{
  "n_head": 2,
  "vocab_size": 1024,
  "init_std_down": 0.00738,
  "lr": 0.00299,
  "schedule": "wsd",
  "train_tokens": 89460000
}
Each number is 500 + 25 x the weight over the matrix's rms, rounded and kept within 0 to 999. Layers, rows and columns count from 0. Numbers have three digits each.

# layer 5 attention query, 64x64, rms 0.112, rows 0-63, columns 0-31
506496494441451514549522513486484525448479479502523517492511452495548520490520461482490500507544
494536514464512485478496468497483496496517487460509541506489496517506502491482508510495471510508
492522494490486497484508488513493490484533488562474500487493475523575514455484471524479542505500
533516509523488499503457515504503462506519515487488547528516520498526522534470548560498506497483
495509476472457503531506503516484493498500451499502516504524526520517499475520478476462511476501
461493482504565507500495498516484516488455501496505521541489548540515507508541521547489506514479
507517452468457507537476481476492489487493498460532530529476474476515542498505500545501502505488
535518519555510468532492506520490483559529522500503505453506508500458443486478538534540539499479
515523495531484521478495518513523471516480514450493511508477491531485457506489489509506499521521
485512479486521477465522476502474515505516492557483513513472480498488454468499513538453511521522
498519525493527501546520468533525527443517529503458535484498499522510465527498507524499526496505
502502472503517472490494503514489518527504500476525488484494541504499512482547495517508483484498
463536522475487482505473542479488548516524458507519551533490498478474513546488576494507487549498
460464516468522527522536536517498491462509529482500479534517464520542497500501450509498492484497
480479542487503493520495480513523510485512470480499490497481515520494522501473515500498503452484
503482497483474504520533505497528510465515480512493509498504493500511542446479505482484537502498
538510475514443495465543496488498450529518526494530532490459482523488503538514464470512532517548
519500511484503496543515491481514532508513467487477518464507496497494484510517464466492529512514
502461431515526461511488533473473532518494506472494544473495500495485528538462502424524542505483
490511519530497501510531485483535570510470482467504523494499485527470501518528526525496500519444
517539457516500539480542520501495481550522505513511507541539474539456523519555496473494490546463
463488453529512488485480510486527509486535441485466523512468532519486473466519504467490457498548
501487502466491464530508516531522488563479482529474535560468489498537495546486472462509491544520
483453532490473471480502523521532446516488527508507443497545542525467485561475485453459496499502
491503494484545458463470509551475563514516478490514485512492503533480533516509448491490502536501
527521471490517516584524463489479496510473504554480414534489513468482496511519488509543555502495
519522479497489450477507533477466520501495555480486464521486477500496526528506577464489524491530
508462486533469481479534523518499493490473472506498500467503485529531511475517499545545495488532
492460500531475520471497478540464514506477458520552484494488483470482502463490498481535474500479
492498560483513543523537491508506483508514510524508481474502468482516555504544484540510493515487
478501420529500483459512468555546449514545476466519490509449570455499469483491500484520511572508
477491498512493528492566544547503528488534451543523504503501480459505518519532513518492476457500
519498475501475493519488510490482529510488479529480505506493515520479475504520499478510506552494
484503507521507493497518482471486526487501472519489499475506516512474503479544508479499486522518
461519483507497492508492507500479529473510486491484505505472501495487496461543496545466508481446
490499494515481508486488546515560504497528465483489491496478521472465519477535502515520510507481
478527548495504481566478439480522499439491529495471447479520509489476530480557558474552499585457
440510552539480508480499488515441530483504486478488495484510479477504533494489510515484511456489
520516513467470517502474510504537468500490504488520492491516489486526464507474495541522490507491
508507480531484506472474515482511508502480505508499497460466478488468514490499508503507503467484
507499513497496552452492485475516504493513485532481510517519494513498531536444502482485523446525
514495503417474519522497513514459532492485479489507506497507485500509518510507515533509485468484
514491521530504509490504523490497494526511507504516502510492494502473517471473494490474513502537
500470489513537498484533477502514500487526487490493502534525510518533519502464500490492500523512
485488527484537493474525495496506501489490473508518486508500508506505545497478489490473523537492
503548518544468538567506520556452534470484508489514527515543477502515507488485501510499511537503
471488531487500467444469489504449521516478475497511491477511497498503478548521484495506484499505
456528522484505527490498523514492525466437445507509505518509484482527519522544464501539521459486
476466509516503538506530488487484505500497497490504540505465532533495510488539478503473443482496
493545518513460488464507509502514513541500466513521519488543518512495489507415482533493500506508
537531458522546510479470492538461547496479473472500520530504476496501463483474504509498513484475
478535511545547504538509516488486498489484497487524524504491480476496490541541495496517533504489
512459523495498490517477542542497506551509497524479464465504495494470518502506512491522492495467
548480502559503483498465498507482478548483505502526497527461489474478472526481522517504474494513
524515503493523483470490436463501525479500492562517523498515484478517539474513513460527434414499
531481513487521486483537500570500495506531473476509479561471501484517522511486489497507481470480
471497487500540471475561470552525522495483534487505492501509516470521500473558430471529506503523
502476488467515460523480522485487497519496439509465511556509500525487538514517481533492544487508
520477495438535491532552518525505520521484495473524483500521523535469533524472496468521492540493
469497539470502510518456460491479505519506483492502529526473458501541482466525454489506433534508
497453550531539491522509463474555465510494478521496479512524506516509476486455487495501519486469
491518541483484460493526522501472528482518507526483517510490526486467534522478463518552469494486
508527488492493508487475478496489506487479533479471522510492461473490490488542499492482526499552
508502557485532467461536524512490543510471506515515497504549501521469493524545516503502505491493
# layer 5 attention key, 64x64, rms 0.115, rows 0-63, columns 0-31
495487512484487491514488509502478510477487502516495531542536490477481523440504473502501493472502
463505508496471514483485500488478499475500442505534520510489527523486507500472564537473497486500
505495512490475500488497494494485499472476492481508536519524494541461490451473530502501500517549
498535471544545466487498485500493489508490498521474485474441504507487485508504500488524507507483
497502497471491540518475493487472486510511536497535523531502459503505510484495481491512517498496
526473504498460480499482503480507455547530520488495502471466518510508429524490514509506498501487
505490428491503497510489520465506471485518530474486501487494503477488485502519510471502509552523
482472479533511457483515483500512536503497515487495505452500510472513478536495483510546508513485
508528494513494498472507499479490466501524487478486455509497468487505458508505500523466496510456
508510514526475484466552497507504469521459488488514506508476506507509518469480511475514472516540
504499539522493451477507520500487536525516497506471503491483480514546458510460495496530485505475
506485460473514485462468503509502544502520518513490531479512498475507475502487483476487497468489
464500517516520484521491528482453514509533501496516435480508546512519506486504503531454472537452
463481522486486509508503503498470510486536475508554470472491482510500469520503479488479485478486
532526529457523517507494475539509496482496506533526483518490481505447512485512514491509510476522
478525464527498506532520490496500493483472506495515469486501508483503523489487512509472501477508
529495475469492524509473469493494509523532537497462533480511486492556480488526502513495512478509
526465491514484510458506509452506524470526485504516484519496554470521507493483502485452470525508
589507498530456506476513525493521508530503494513529521498517480474503469469474476478491483509465
479503526497505528497497547466506481518508481470513501471475491472520500486497483493507458525517
517518472514474504486500532534502537474517504493507516504496533477451469533515488499498528497555
500511522433490527508458481508492542520496476507544491500464444528512542531499523477513498521492
539483495502489503455508502485511476455510523496543554528517488488479508462494499562525437536434
556520500505444495503497523531502492532491526498528447538485531528546478497470475512501485499526
492543531511509519508508531509481458533509463486475482475522515504486493502486493497477462457503
540486486518467525569501512438563564592522521476498496531466484531505445536491522472522489516539
497546492486505516497495416495487486504553550521458460511499542511515488483488490517500493538519
499562513437526500524499512485421555504511510508471513479450476465497493502460488479482479496497
466539485458534471505507509489514452551467498525525510480467474499527509511517487524478484496475
475493516548487451474507502530498503479476521564504538498495502460474537497482503557490511529535
518516472555530574498482489551500470534513533549472445514468467524497513471498514475511493432512
547534536490522481471477473511508487503459512512521513503561526455498496500487467508493482488502
489478502494483472486527525506508512478503532500514509487507474468515490489503513483534504520483
456494483526530500552482510523477471503456518491494510503445512482487487488468441537503497485529
510454483513503493522516499491502507465499531533485523508505524468490501513488482494510556496457
520490494511490530492503483510479535507497508489513487510458488530519464499509483477493498496524
515508461504498458468486504509485501517499533516484512526477494528488486487472519467513497528541
491516464448515456518516515484565476503514490476495478482566525548522542516509484516531448495457
498497478515506496474524504493497525502521502504454519511494503491499490476493544489505484480490
490506549479499516480531524532517529520505522521479502493524486507534498547505489473504486499475
524467454440488486525493497446502487507520477469504502520481489506510455517502495481506523481479
487514508541496519476471472486506508493509480487462500515485524493494444534499499508506496498492
506548484501507496528507498522488498515493521493521503497513502498503542491485513510491493522513
504485464455519505517521537519513517474506494532505497504499508489529526461536476482498487532502
486472502524500489480481493483536448521513481474527530487484519485486494484460495505538483481531
534522525504490499495520505512520484532496495476499526503509529496482514466476547510497460550492
514432490483492516481497486504535482503511482486491479476465533483539454513523459512530486482460
464515504509545470529484479474451510484488540508488493537514485530499507525489481506513507496507
494453491509490530541503463462479496486511522487518438534488544498488517468508529496498489483477
469531520514551542485524516489486517489477473504528494470528521476465545477480476521464468505498
536508486504469481466454517517512537465482457520498527458506514496515473468503476484507522447519
492510503519483488516555489489467529552524515485450526451519516498503432545512476486504549461463
445513548516503520500495525546466511509501469527512479488533492499468528465498525511473476490488
595493486496467521511472532536520501521509500527481504473493447496513504471491532507540532494523
516504494507492508456501489532466547465477496514467503482507505501501505513488510513491470485497
510492524478513501489471472483446504515485476527525498497485506483508506464540492472500485428494
487526466524531475530517426534531479505491488505519510474512575491495490443567491506482490531554
500524511477484542494479448511498463478494485509512470526515526447447459503498508494524509482511
518484460484497467556515496500484523500493562523524465493520538447512529530519465473491535468458
471480474514490538520459449507499433522511477486497555528484462508505513501519476504509440454504
543460583542530522499506472511498503518507498529537457489504525493493487505467488471506524526527
499485518437499450493512556493520550523481494529459489510504491473521543534519474484493466488514
558540516498490505520480480498475511540501510454503472520464457518430513497536459455497498510529
520486516460479468506540549546531543474471503545547517466512514503501487507524521510497550491483
# layer 5 attention value, 64x64, rms 0.142, rows 0-31, columns 0-31
518487486498499515508512467518501508492446504523473483476500468493500525500483518517475485528448
461521512508512483519483520518475453468493525513512534542475465488467483526517472533475524510452
502504484502529508465494500492498489487494505478492523491516516508491493499515560488507505468543
468475492524490476518546520474476549484541492509512510503516506542511523506506472537451492536467
503500525515476520513478519489443542499485533487501495489513489486517485446519500525495546473492
449486504471507496487474481464514564519417470549487528493488539519496499500472504494468502513507
482479518503493472503482472529506470428523500560496524522509522573475484470517530481464498540499
565523539500475542489482478501475530487476526513521481510493486474482511494517527529429526514486
497496483488502514489482541520507479510486474500492471482538511507475512516492492470485489447471
498520516489507493540514487468467500524524466464480556503520508510505526535491519508456502541507
513499511480503497517480465511494469528473514508500484483468435470542453502487504470523478507527
508505521519497463490486503489474523484523522537469494525487497497463533511494490447484479510477
486491471482486512490530508525470441500518437472490514500525483497467469530485490521541508542484
491547503507488509502472530445521508502505479508475497482495528493479489497458470531476517442516
516563473520516534509480547506475494485477500541486433465489493542500485501567499453513545486475
537520551514539490526464508539493495537505476555494511489465487503481498467489530484487495556501
514468496493476464481516461464470559515512486513466517534518505505480532509497484464534547484492
503503508473511479506512543504491460498545489489457496478502431512491503484486530514501509517501
496550456479518492521489525536494480478508499497530545488502486498477526522509483510490534534525
509472549537473479538482511453517460506518479562529500501518511516501466484527508521456527477541
494444501493482509513489460507487478494531508535504469521457505467507521481480466529495521517472
499472513521485505479480472487487505508502497510439520536489452521457477454526537500521482463497
576485470503511476525495455523513521480511481487475460505525486492502499470483458498497492480487
537501456502514519523471555538493544502519472540546527541459477526480521474519559528465509497472
448467514492493490531519503469526519473501514496456468498469489504471500537478474436477506462521
530500476493477519497489549447525504508489520532495503455520494484523545512471541482517502489498
507541432519481552463510538470471460487508512518495488502531560478485462492465553454499481524512
509522502537435468492502511544488491438494505527473523470514515485484498517482495546490494495475
546532507484527469476560458522514498520509514531500546502510502508497502515488487537464467511474
473515488492468508475470524501437505447514538483539547489509465479518548504517493506521482510497
482492519512496447526495458497521445454518499440465508497483539473536497524495475509518498475514
523502478487468540519498496481542506488476492467509506498466491492520489482473496529534521530498
# layer 5 attention output (transposed), 64x64, rms 0.0859, rows 0-31, columns 0-31
494496513523504483503469497580506594509457496507566506497507477494499472477524509509458491510488
502500512499491434558511520481471534525515488509483519463524513511502501531530497461507504425516
552516457523525538536519520493492475507458497507475505513494470506514484506468497493549483482536
466494453512471484508583497504530503522506441539502466489542503511558532498504505506498498507499
534527455527505503463461507481496483503510484476494504524463533484449495493559515510496468512482
522482532564504520485515458512506552543481503478491461485484520509497512451490477535474465481472
513474479504527505528499494520534517576477474524450480522501524481494539496460480483500517511445
559516508488484499488520437505474506510515493492471532447513476504508510530534574530489495531508
526495532522505510484522504545482492476521498554504500469528484485483455525538491507493537510485
471508510522487493499512483459496489500480484493526455505511491480523516490469498560488515539516
468473494421480564488481469480511474524487519486486501551460459499514500486533497495450510478492
475490541545490495506480493515486497512454506549517504492532530526475484484520485508501456516493
482532517503501510492522526540502498477535508478502482513495465480466513511516472525480553534570
473493495529473542480484547467465497530486510479541503484478478492503519520488502509524492513465
534504537523472471471510535501475499502472502509450510509444457489461544548486566445474516483459
497536527493488524464512483469500510546478507563517499479528480485542511524491478500461500455478
491482471545496504470528494528482493489467465472509477489511470519474525513490442490539463508493
523562491435518512477505502507487502542431554521503482539515530492480504520498483480540498551517
479520495504461462545476492493525471547541499478474517480477489509505523544478485516535531511520
528487506514492521515495514446512516538492468485477495484484506479516495511521551529546550434464
487507498505538496501476475535485488498497483476475459531470542502521480492514488540522475484473
494459512492520547513521519487481515472466548481490482534480510474492514499535486461540413486513
480520507489532481452523495479472495500515497470532501510478495499529505485504482500516510510450
534471516521495455525525507494486527498549521471512492472499515511548497493414506502543506490478
436519491561528536509506487488485493475542506505449494505513484519458527514525515498477461519461
531558465527445531502479527544528502494509493482471549473522469511444459488503526540527554499523
492483536522505527484506536509498458503536482519493518538528454457485440465456525538519497504519
501519434476510465516433476545507534500513455515498500455461505475534516511517498540521502493532
531480479480522503518560516514486510514454541504518482474523504535532518545530523533461491551516
488536487481515470525500472474523462463501497496506509512454468513494499501520520496487506511475
444504467505559530508517493478470468487471485469518490502503506497541486490485476471505529475535
501548480497525513497483469495501503535490514449495546513471502480483496500462513513480499507508